{
  "n_layer": 8,
  "d_model": 640,
  "n_head": 10,
  "n_kv_head": 10,
  "head_dim": 64,
  "d_mlp": 2560,
  "vocab_size": 8192,
  "activation": "tanh_gelu",
  "norm": "layernorm",
  "norm_place": "pre",
  "norm_eps": 1e-05,
  "positions": "learned",
  "qk_norm": false,
  "attn_scale": 0.125,
  "bias": "all",
  "tie_embeddings": false,
  "parallel_block": false,
  "init": "normal",
  "init_std_qkv": 0.0247,
  "init_std_o": 0.00618,
  "init_std_up": 0.0247,
  "init_std_down": 0.00618,
  "init_out_by_depth": true,
  "optimizer": "muon",
  "lr": 0.00935,
  "beta1": 0.95,
  "weight_decay": 0.018,
  "lr_head": 0.0037,
  "warmup_steps": 200,
  "schedule": "wsd",
  "decay_fraction": 0.637,
  "decay_shape": "linear",
  "final_lr_fraction": 0.0,
  "batch_tokens": [65536, 131072, 262144],
  "seq_len": 2048,
  "doc_mask": true,
  "train_tokens": 1635000000,
  "steps": 12195,
  "dataset": "wikipedia_en"
}
Each number is 500 + 40 x the weight over its row's rms, rounded and kept within 0 to 999. Layers, rows and columns count from 0. Numbers have three digits each. The size before them is the row's rms in percent of the matrix's.

# layer 2 MLP up, 2560x640, rms 0.101, rows 671-711, columns 80-159
102:482543508483535465489508486468495453468445489493492500490595478551438484584485506616514521497496457448423494514483530489499483497437539521518455457454480460485553465509459538524547481528508510453438490493497559493431485424502513503472443544
120:515580465500574574443472506534502506466537494508442576567543486446460450498449487478505477490420553469472498466500483536498469570525490539565471466460474543520500462426432460521469503549511439495509536520498492465486550484490450572478441564
092:456457458484490460520436463541508535475545515559520530502498512526501534471491482511465424480488477454507460572456487515552485486512532515493557467560537490456490424496495492536489484564522527474492558489492562464544481525514522513540520502
089:474512508524503489477489539502519556482482365462564572572449506543592482553588500476555546471519500512548526571505504491453494475492518534494482492540575430495404527571572435527569481507465499496507515487515548512491454511403501504531514510
091:474500559523500414541503488520485557507468527468451519540509486493510564466494512462502438509462567454511468437512463516536538488533514447530516493520535539451480547495497460485508482516532485579476419499476544505505467488505453529459477510
098:530465465479514480556508473508512443545426433568494516500487481541502443461448532507486464517588501508466446529506507497469568514478466474441518451414405568514468524536526452540530525559474559427429597548396437539510517495490476497551554411
074:552512542506496500512507432494467469532563528519547442538520469446432497551395530449474477510521517509469484528529507481421513579431540529520520548484504474518466486489542527378402492496496523497508453499529552505490533502445502428534521460
117:487510526490530505516485589506495470502492496540525536535406489557489512423484511477521483431527508431499489464484524527468463530498555553523534551486497536520534557510488469558461515524476585538468525508436600513471522467429523525470454523
107:509445474536494575511451444513504449499467582502520532516540552497467519474466516465483464476549516553407545558495576492481519550467508447468487474456504601461571536476447513491507472446501426495453521469568452448455545564537520515516483459
110:545498503547571481559507465547502475525571554481584519479541439470515524511520529504569445521430524507488466600476448449537479471533519599431403395492456492534476511495494552533554496492463566473523493520472496487487557483527483495528398439
088:475564465530514464508522438509532537468482439486517490552494527475506481512558416456499526501541491550519434459532572501499496463468446498559535539545488502464419513545479459502430465558453410517476378536433499541544505541476528516529553465
101:565481465489534522491473479448511549536421539518490359489483589482497465431574486461529526548456513483491526523512436550520472540428498524432460475587414533528565439446498498452393477513566543513474479487484553497464480500514512521460526467
102:502491500558562483474555564429513515521504581484496472407552492512511481457504542489538498495494531453457517482468479512531618519452476495521477479540462503513548476523520517617484527483499509563441522428441554424518467519556515513483482470
090:517459492504447503499541535540524499443474456519426497465497539491533529523557501511447565399513510487555568455478524596475508460524498500461561475518501549540508521478550495589521487469500559428553485446495542546464504496454466533452492549
097:545495513493525447518456521503469485523523446506484453515523528508569464471488503526474479509516455466506470465527531536515441527522432548466455546414492497514553498424392571423487533480532519470506503489502444547468497535457565486470459450
097:516521522563483490521496506519482505503476445514498486542499465435462514440468516537487452522607542485463526463526479517545459480405427452532486519384533505443478481491486462477494517503449502484421476542487548460471497532535455480547436637
089:440502486511453544494512488456438499480519501515459540458506480490471479451514553495559502485494500547534534461528552479491501459544615463526485532528492486577494500525426566531511491522417476507504462566449501532497514471509450535486515464
096:488460533546449487528484543547567510539472532511507481565549459539489588481480505495488510501567545425532463522572485507496567516514468486511489545514481512521492452512496438503481428491483480580499465479486513446520483468511493512501477541
107:486540509467505521557493433489509462518544467482418478538464467523539519498504501414490489469529480495448429509539500487534487451522537540548482484496519561494500526480463535490486505524508509472477571575511494484382528469451407483498458504
089:493482464468559512522514514598518423372500467533463504563442509509460553447520493454509495514460461508495515470495463499544472492481466537487506518562570473492536447484483512426550442491482468500493469537496482444509541485495459431510478510
122:512555520526512468525490504505459503514510519545500457504521529546469519537483486472529505460548522513488563494545453426476436529397479593521433501494481500512472503458500530491570455452509510515488553552501558453421620459462500568449521508
096:511505491564491520538489496533561569559444529476485462504466467460503498523503502449515555415531519494517504510455523450515489490455526520449478493502455579587506525498454526463496568488507524467550491519505479430519521530474533543543534496
108:535493508521549476500467485480554520498473488521527428493435470483462465554408495522497498587522548458497509501489499429386463580567472577502524440499507529480513600521590489497553501472487518527457547516505489456481491474433494504494493452
102:546486533515500512494528488561428431547483490513435441508505529504469516521476531498493531515453491407471494553488505565503460525483514571496390576442513537479513516495394483512568550441397481580465507535493496498484518540476473535563464484
091:434431501505586532482480514474565490482531527518514504505497463496463504510526535508520485490509461527500457473519494479477512502520486514503506497440530442472539463504480498518500438560507464469539526502545531508499487439492502554555506354
102:511523492511538572513533474561514456506536448508538473458468554531491506657490443517566486482492548495525551577562490512478483448482493541488474534525512566519492515440475494435555453448482484508605521495503487532527544535541508545474477573
094:515493521524503512553512527509490452473511579501528482502512530585527519398479481468461478467546517522522458542511502481527515504489543521523498533474370498540537526516521425459464423561495426466417595500442520481563494558439494465413524578
106:514470488527464451520469503497580502498488430508496519521467502443535488427526537480552480424519489468547489440524550429496541516508503438521511526503504492538478492436435452600523535538592570450520559495462526496494495517474489541502455476
087:487492418448514492463471490584510412568496450560561553513540510498448508482557542497463510510456519619528482547523532466575482580515461544522514521521547515505515504547500411477473613423536462467593459531509550506491531455504499477549491518
089:536453490562491500542496530538522553558462527508495459502446474527553518490404527429459476501482466499519443490490475480453500554498398593493501432529520529517526494499564479497537443565562501489522479528484492530455574451479502498546493525
105:482441588461502452508530484432491454477481484505481442536534498461495505445519568535476513516503506546514455456496445485541430575562545500456505408494449432525544451459587542525425424477477526535509490399506387503453489455518433508450556510
128:549449510544509504524466499463533516456475524487553577512500541466467477524510463488582535496467433453443442507487482509563473579527477475454530490520466491461406442492523562470493552517423514475539503497440503443510462439528506461458492486
099:525482469504582483520487517546495488533537493513469557484501498472421455516528454502498476552538476563466545555479473534509460459471439541521512502418531506542485509565465471516446510574556516516450539482533529492501493505450464433504540471
088:539507487518477539519531506555525512562474484531541502445519518548517452548494535475396455454480488621548455489560559512531550498471553534504554533486453463447492485519485421478603444468464472448522492537403521523503507530484484591502458510
093:481506515503467495584459529518511552560532541497445447538482493492510458473406474489377472492478474514592478540467542482519443460534497595480530517549477501438442476456566504583456495524531548514569459506536499556461486518503428485514517514
094:495541586401472498487487499472488442519485519522535484447533508448507462546466498472556420524503490538500471498529495494480512510441583454479486519477516479516522468528531470525473495472532517508538518469510443454472508496457610445481543420
102:520594477530441517447527507446536551561491541493520447395432471445480458515456531492498511531499536499499563471431525509458527458480476540455533479486528491606531457508510486510520463458471507482515550513604474585420487525490515445508504476
096:497465512496440506497484475490540510574497453519484479509480461500509499476567541529512449552558535463491476522533524564497482540531587480433488481510477514482502548500473494517469536505492443461484551549461520478371532498530425545421521553
095:470621481481559496465504393487499528519509495584526512549552521498445470457517439525538544531478492481492544463503523526537523411460518555560575520515551499472575462446475540509466477486453487522579437480481514550441570549513516563557437524
100:541527501483532503501529494488548482451523479409558507558524542536473520503506433515442541543510480480464489488464514534492566543478451523542489466548453449505548543506550512463530417545531528505447539489474503456420532509465523488512509494
103:547496549503550522533489515499499539545520444430501529515474513485505525542545507478529499523491566550454474487497473463497455531501505486497467461447522534535472575476518563490430534529469534525570494512525496498561496481478516497481493494
# layer 2 MLP down (transposed), 2560x640, rms 0.0517, rows 671-710, columns 80-159
098:469458604549469556506476440574454474462516517471524539479431496518524449539476564542499485488468481579490510507489529470483505494612505480521505480519489513514476519488567461492475511541446522499499467536425461499443516465584527540505536431
115:488544527513507457448547511561459416470543486549431491453502495473468516524486509571567446579470498457490485510454495504437478487543470534531478517469455557543503482496550460443498508493473490480441543453558491443461534522462427459447516494
084:425508395522552582460461546467443451431549502489490472561553521578471477501582555441523495518518483563496479533496508424488569489464501447503494534473494550518467520457488484486500465512532532517480518561529482433519476454533518497530454573
093:513479519510469507484533451498498494438526480502548540470546463590431534508480462547481539456520553482517490553493497562460479530480513557453477437541517407476433504480471482582452480550516501476444492446515513491577445500483493536526461442
095:562498503475467490439527556492436553460484553500552547514448534488514455493517444452534568475501439532483493535469509489469557514508510506448528569515472498583480455509514410501503581554534526517524544569440516531532509528547505500525572484
102:609480579496480553462475553492510542495505567528464504504589533543462518557523455585518556499457534556460474473552502487496512486579520537511458556580573409558519438493516492478492459440466473518470443538514609505511481479462463479532499425
075:423533561544460458469411512511422494477424518478454427493524549447459532565514504462492499410512501525464535485546548516490475527450472493448523553506554533477503490538542567511473430554523509570511541476528585463475422491450469477469491472
111:595482552512538458580563591470451452509466565517485497589424498537538488458489465545480511466477371504490494461485489531452529484414533489503524457526527585487510488542469480521494544420546464444512495581551514519452454442505547503413484541
104:484516545511509495538472468531522506487479483561536530461509472472521548488584517520537499544511456496425453494487487525562521505571487489518515496541491543492491517549483502488452452528491505500505529523507469580459480477472553534464484508
109:505506433463535514424535506513433516455513531460518513466486467528585574519438506494487543464512538428546471529580532466526567499491534527565466432460500512513496526491507512534472508463558471513504395475505568496540521530466503505546516498
086:529506494525534468472551511494467498464518440475521493505475436549424508517469488529511504529582506449400493544533471468487523537493453475469566518521456475552534530481512500543512553569490537511558525508558427491512482528571532545508469515
120:544442520419518507510517531559530509521490489524491448446472533450480441519469494565540458597461494490552508520480570517506566485473510519521453514575483572515447542499430510473488565480549536510545536513526525452453525517522534561458536503
107:539446565459473505517511515454544535460503462502448426479518507542562491561415493506474583472530526521517578401443508482463508453507514514521531467457558514461477381507504518399498506544473514457461498493490525445525474499494437406491582553
089:416493455517506478500509557511515438487526619519455474510545532478454454522432528497497522574529535485454499498610520493548490505508458506552534575500533576419556455481469512519554431550536526505595479569494477517445510497496477551497455508
090:478508533536534506477504515504492435359514463481459457540521526545485525554504505512462495434516457479497486480530504554499516461602543553475529568482501511514463504471464468493434407522510539435540532423508527503474448542522570398515470502
090:448538551453523502468505449561499472455434497582519501528454528534498466496533508520558506535504471453509500535466506462467506521557482481482489498616500500523552461432519532476540448507508527479448529522490508432543589525487481501514471445
090:657468540436579508540529540521462496470501593555496428476436465488535528480503519444491488492430479508480467552493485551492495452549474491552496487471529496469481488509519457494488537479562558511496564524601540477515540527525476529521448428
094:479563558513528525459494520457523434477533481484496522512494504462470508558549504514566506469492510489525434463487468538483456520517504495465508444493514436482521515480474566496515490473496486521506498501482517500558532512494508517495541456
108:518507476500513464571527509467493504552533514478500497529486479526543433530511421488619453483539375473523458524434516524484430541520588518532544469501399546500480477473515583465471521520541463577499478535462513481506473449483513560407498508
085:574488453524529395450515441506432537426518547461453506426452425568537494572480546470561468506489533480466502537535571480504514487465552502489540493482544524499471491438483503553572500506545480476580472490467453495508503475460517538554440417
125:442463467556533486497500529578462461462476499565512510462451517571523518520507529504501523520503510571448536463542465439439511462454451499466515511491462405523461520434454459440480535560487541511525543514533553485529508496508528453441510509
091:449512496426523460562484528445525458521511521534577534520452457478601556561573510496509460435528496528506474529423531522487520526455548475496463430559476522489455489495528612501493460525441505520527536474469489490471457516536502515536580465
109:462405506495470497491541456491485586485494526469477512509477487509518512476469552504478500556476479474582485526514470514505491510536462481533567541516499484466365486438496493491496492434551606534455512475499488532522515529499513443515554577
108:507470505449528459447417462482451428506524564444488537519487564499515456563463515469450525460441468544584517502548503516482406429460529493516539556525449498602481510487460508551487549568506466489520465494546475538509543532507517579494531487
094:475465494542497464509453431461462498529508505539503518577511493465539430561609488509493466455515553497405515468422587578554540547453541471499502597513511491406490436525466510470515397551466486537490466478556508502438572536511507546546514491
100:671528498476473510454488509445510504514520477509495446509481524478532502450558550508473496559471452498504483532479526551458516518500469587567524487424474532500431451441538442501519506493496522528452545501510486495517489484457558562436554473
091:530443484437472497484535504469534509548513546476505467499459406459553504508450442484505506489541559523476443542489440517459502559496479505420519508534549535419507540467493405503515514513472494504505486495358519486591478539547474527499578508
105:631515521474482531450534534537500487509462496500558515507440506512523470476472518469512487516501480511533611444493492445463549520507544504466473502556513524489488499422507555515457525539543576440507534459535532478521505499424456519554483519
085:571553512537470560508503505560425521527514488472559504477546501414464484527496443511507448588488495540424479485522435569585480476549488431483525440456499523539488521548473549495534500408569518505511504500521500493457516575483472552481490472
094:522519488493428578516556509559481451487487527535436495525495393499484536492432524538521480424546473463537518489499589518503464509503523515562522468497497473580496533552451477523446463532490523571509493555477452517541463444470402521516524529
103:549476477544468518466518498533495458527465627455473470559481542448487539497517454496537542492448544485486466462517456523498582472449543516570502515508544506462487442467505479444473481452510513490476501511531518478480495463457494482484433532
116:590485527581474463492428526441513492493434527527503468450534484462498523513518458418544482500538508466516494515511476554549433541512495475525488503502496470526458438468515484494516537452482564518493527505516488539518472515524483526489480512
101:462493449553561528431404505428505479570456522474492511479445502540440482461469591509547523504585564546419493514495516504472482542468395445540514474529463509438463442596552557522457471455456504446412443525491457540495547484454469512495552489
092:546489533436504463471460510527519477473515484515504468563507480501482502476463526566482423430499509616485520502485487505460498513458500487484487441476513523473527524577503461494493513498532453505523513529519515563548531543462451535526461449
097:566486498575456542542502502459459549520531485493491460530533469476529527524482429500532514408485450499474515469466525526416454563489488489495565507513453483507482505537410539430450489516517460494552594458498505514515449481452503546463466494
098:468486482457474452433492483491456462519501534538459532500488520438556496518507453496496489511442472521515482463487462518471543503438504501451470558478452503490502483508567515495505471470556420502490460495461485494465488455460570498440577476
100:569512457451488483485538437564380467549528479490534486525492551469503591522521556497528487537560534452529479513470466494476529467515502524497573491545472515488481538563462443488525583513477547492504438471471433487504530471483491517493484457
094:398519517529459512506506450517491459513473479480463423482439514603574512484594531535514513467417538513514485570523503536446498495514441471474493525510507540439487483518541570569533497548512538550536493584479471508476503477528533451427459509
095:473530521462475478479448499491451494587520488496516484509459526520563488440504506504463434460426437574481531519517512449476475447392462443524547495453531543507527504505525530502545439539543491474468416534490509528540558558500495462457507475
100:467490479547492564546459541532535522487512510517522482471508494507561519526446548457530500424576490505520483498483482536496553444486570482538511560457452536507586479568489467406490492409504489479391464528488509453474472512500505507580455468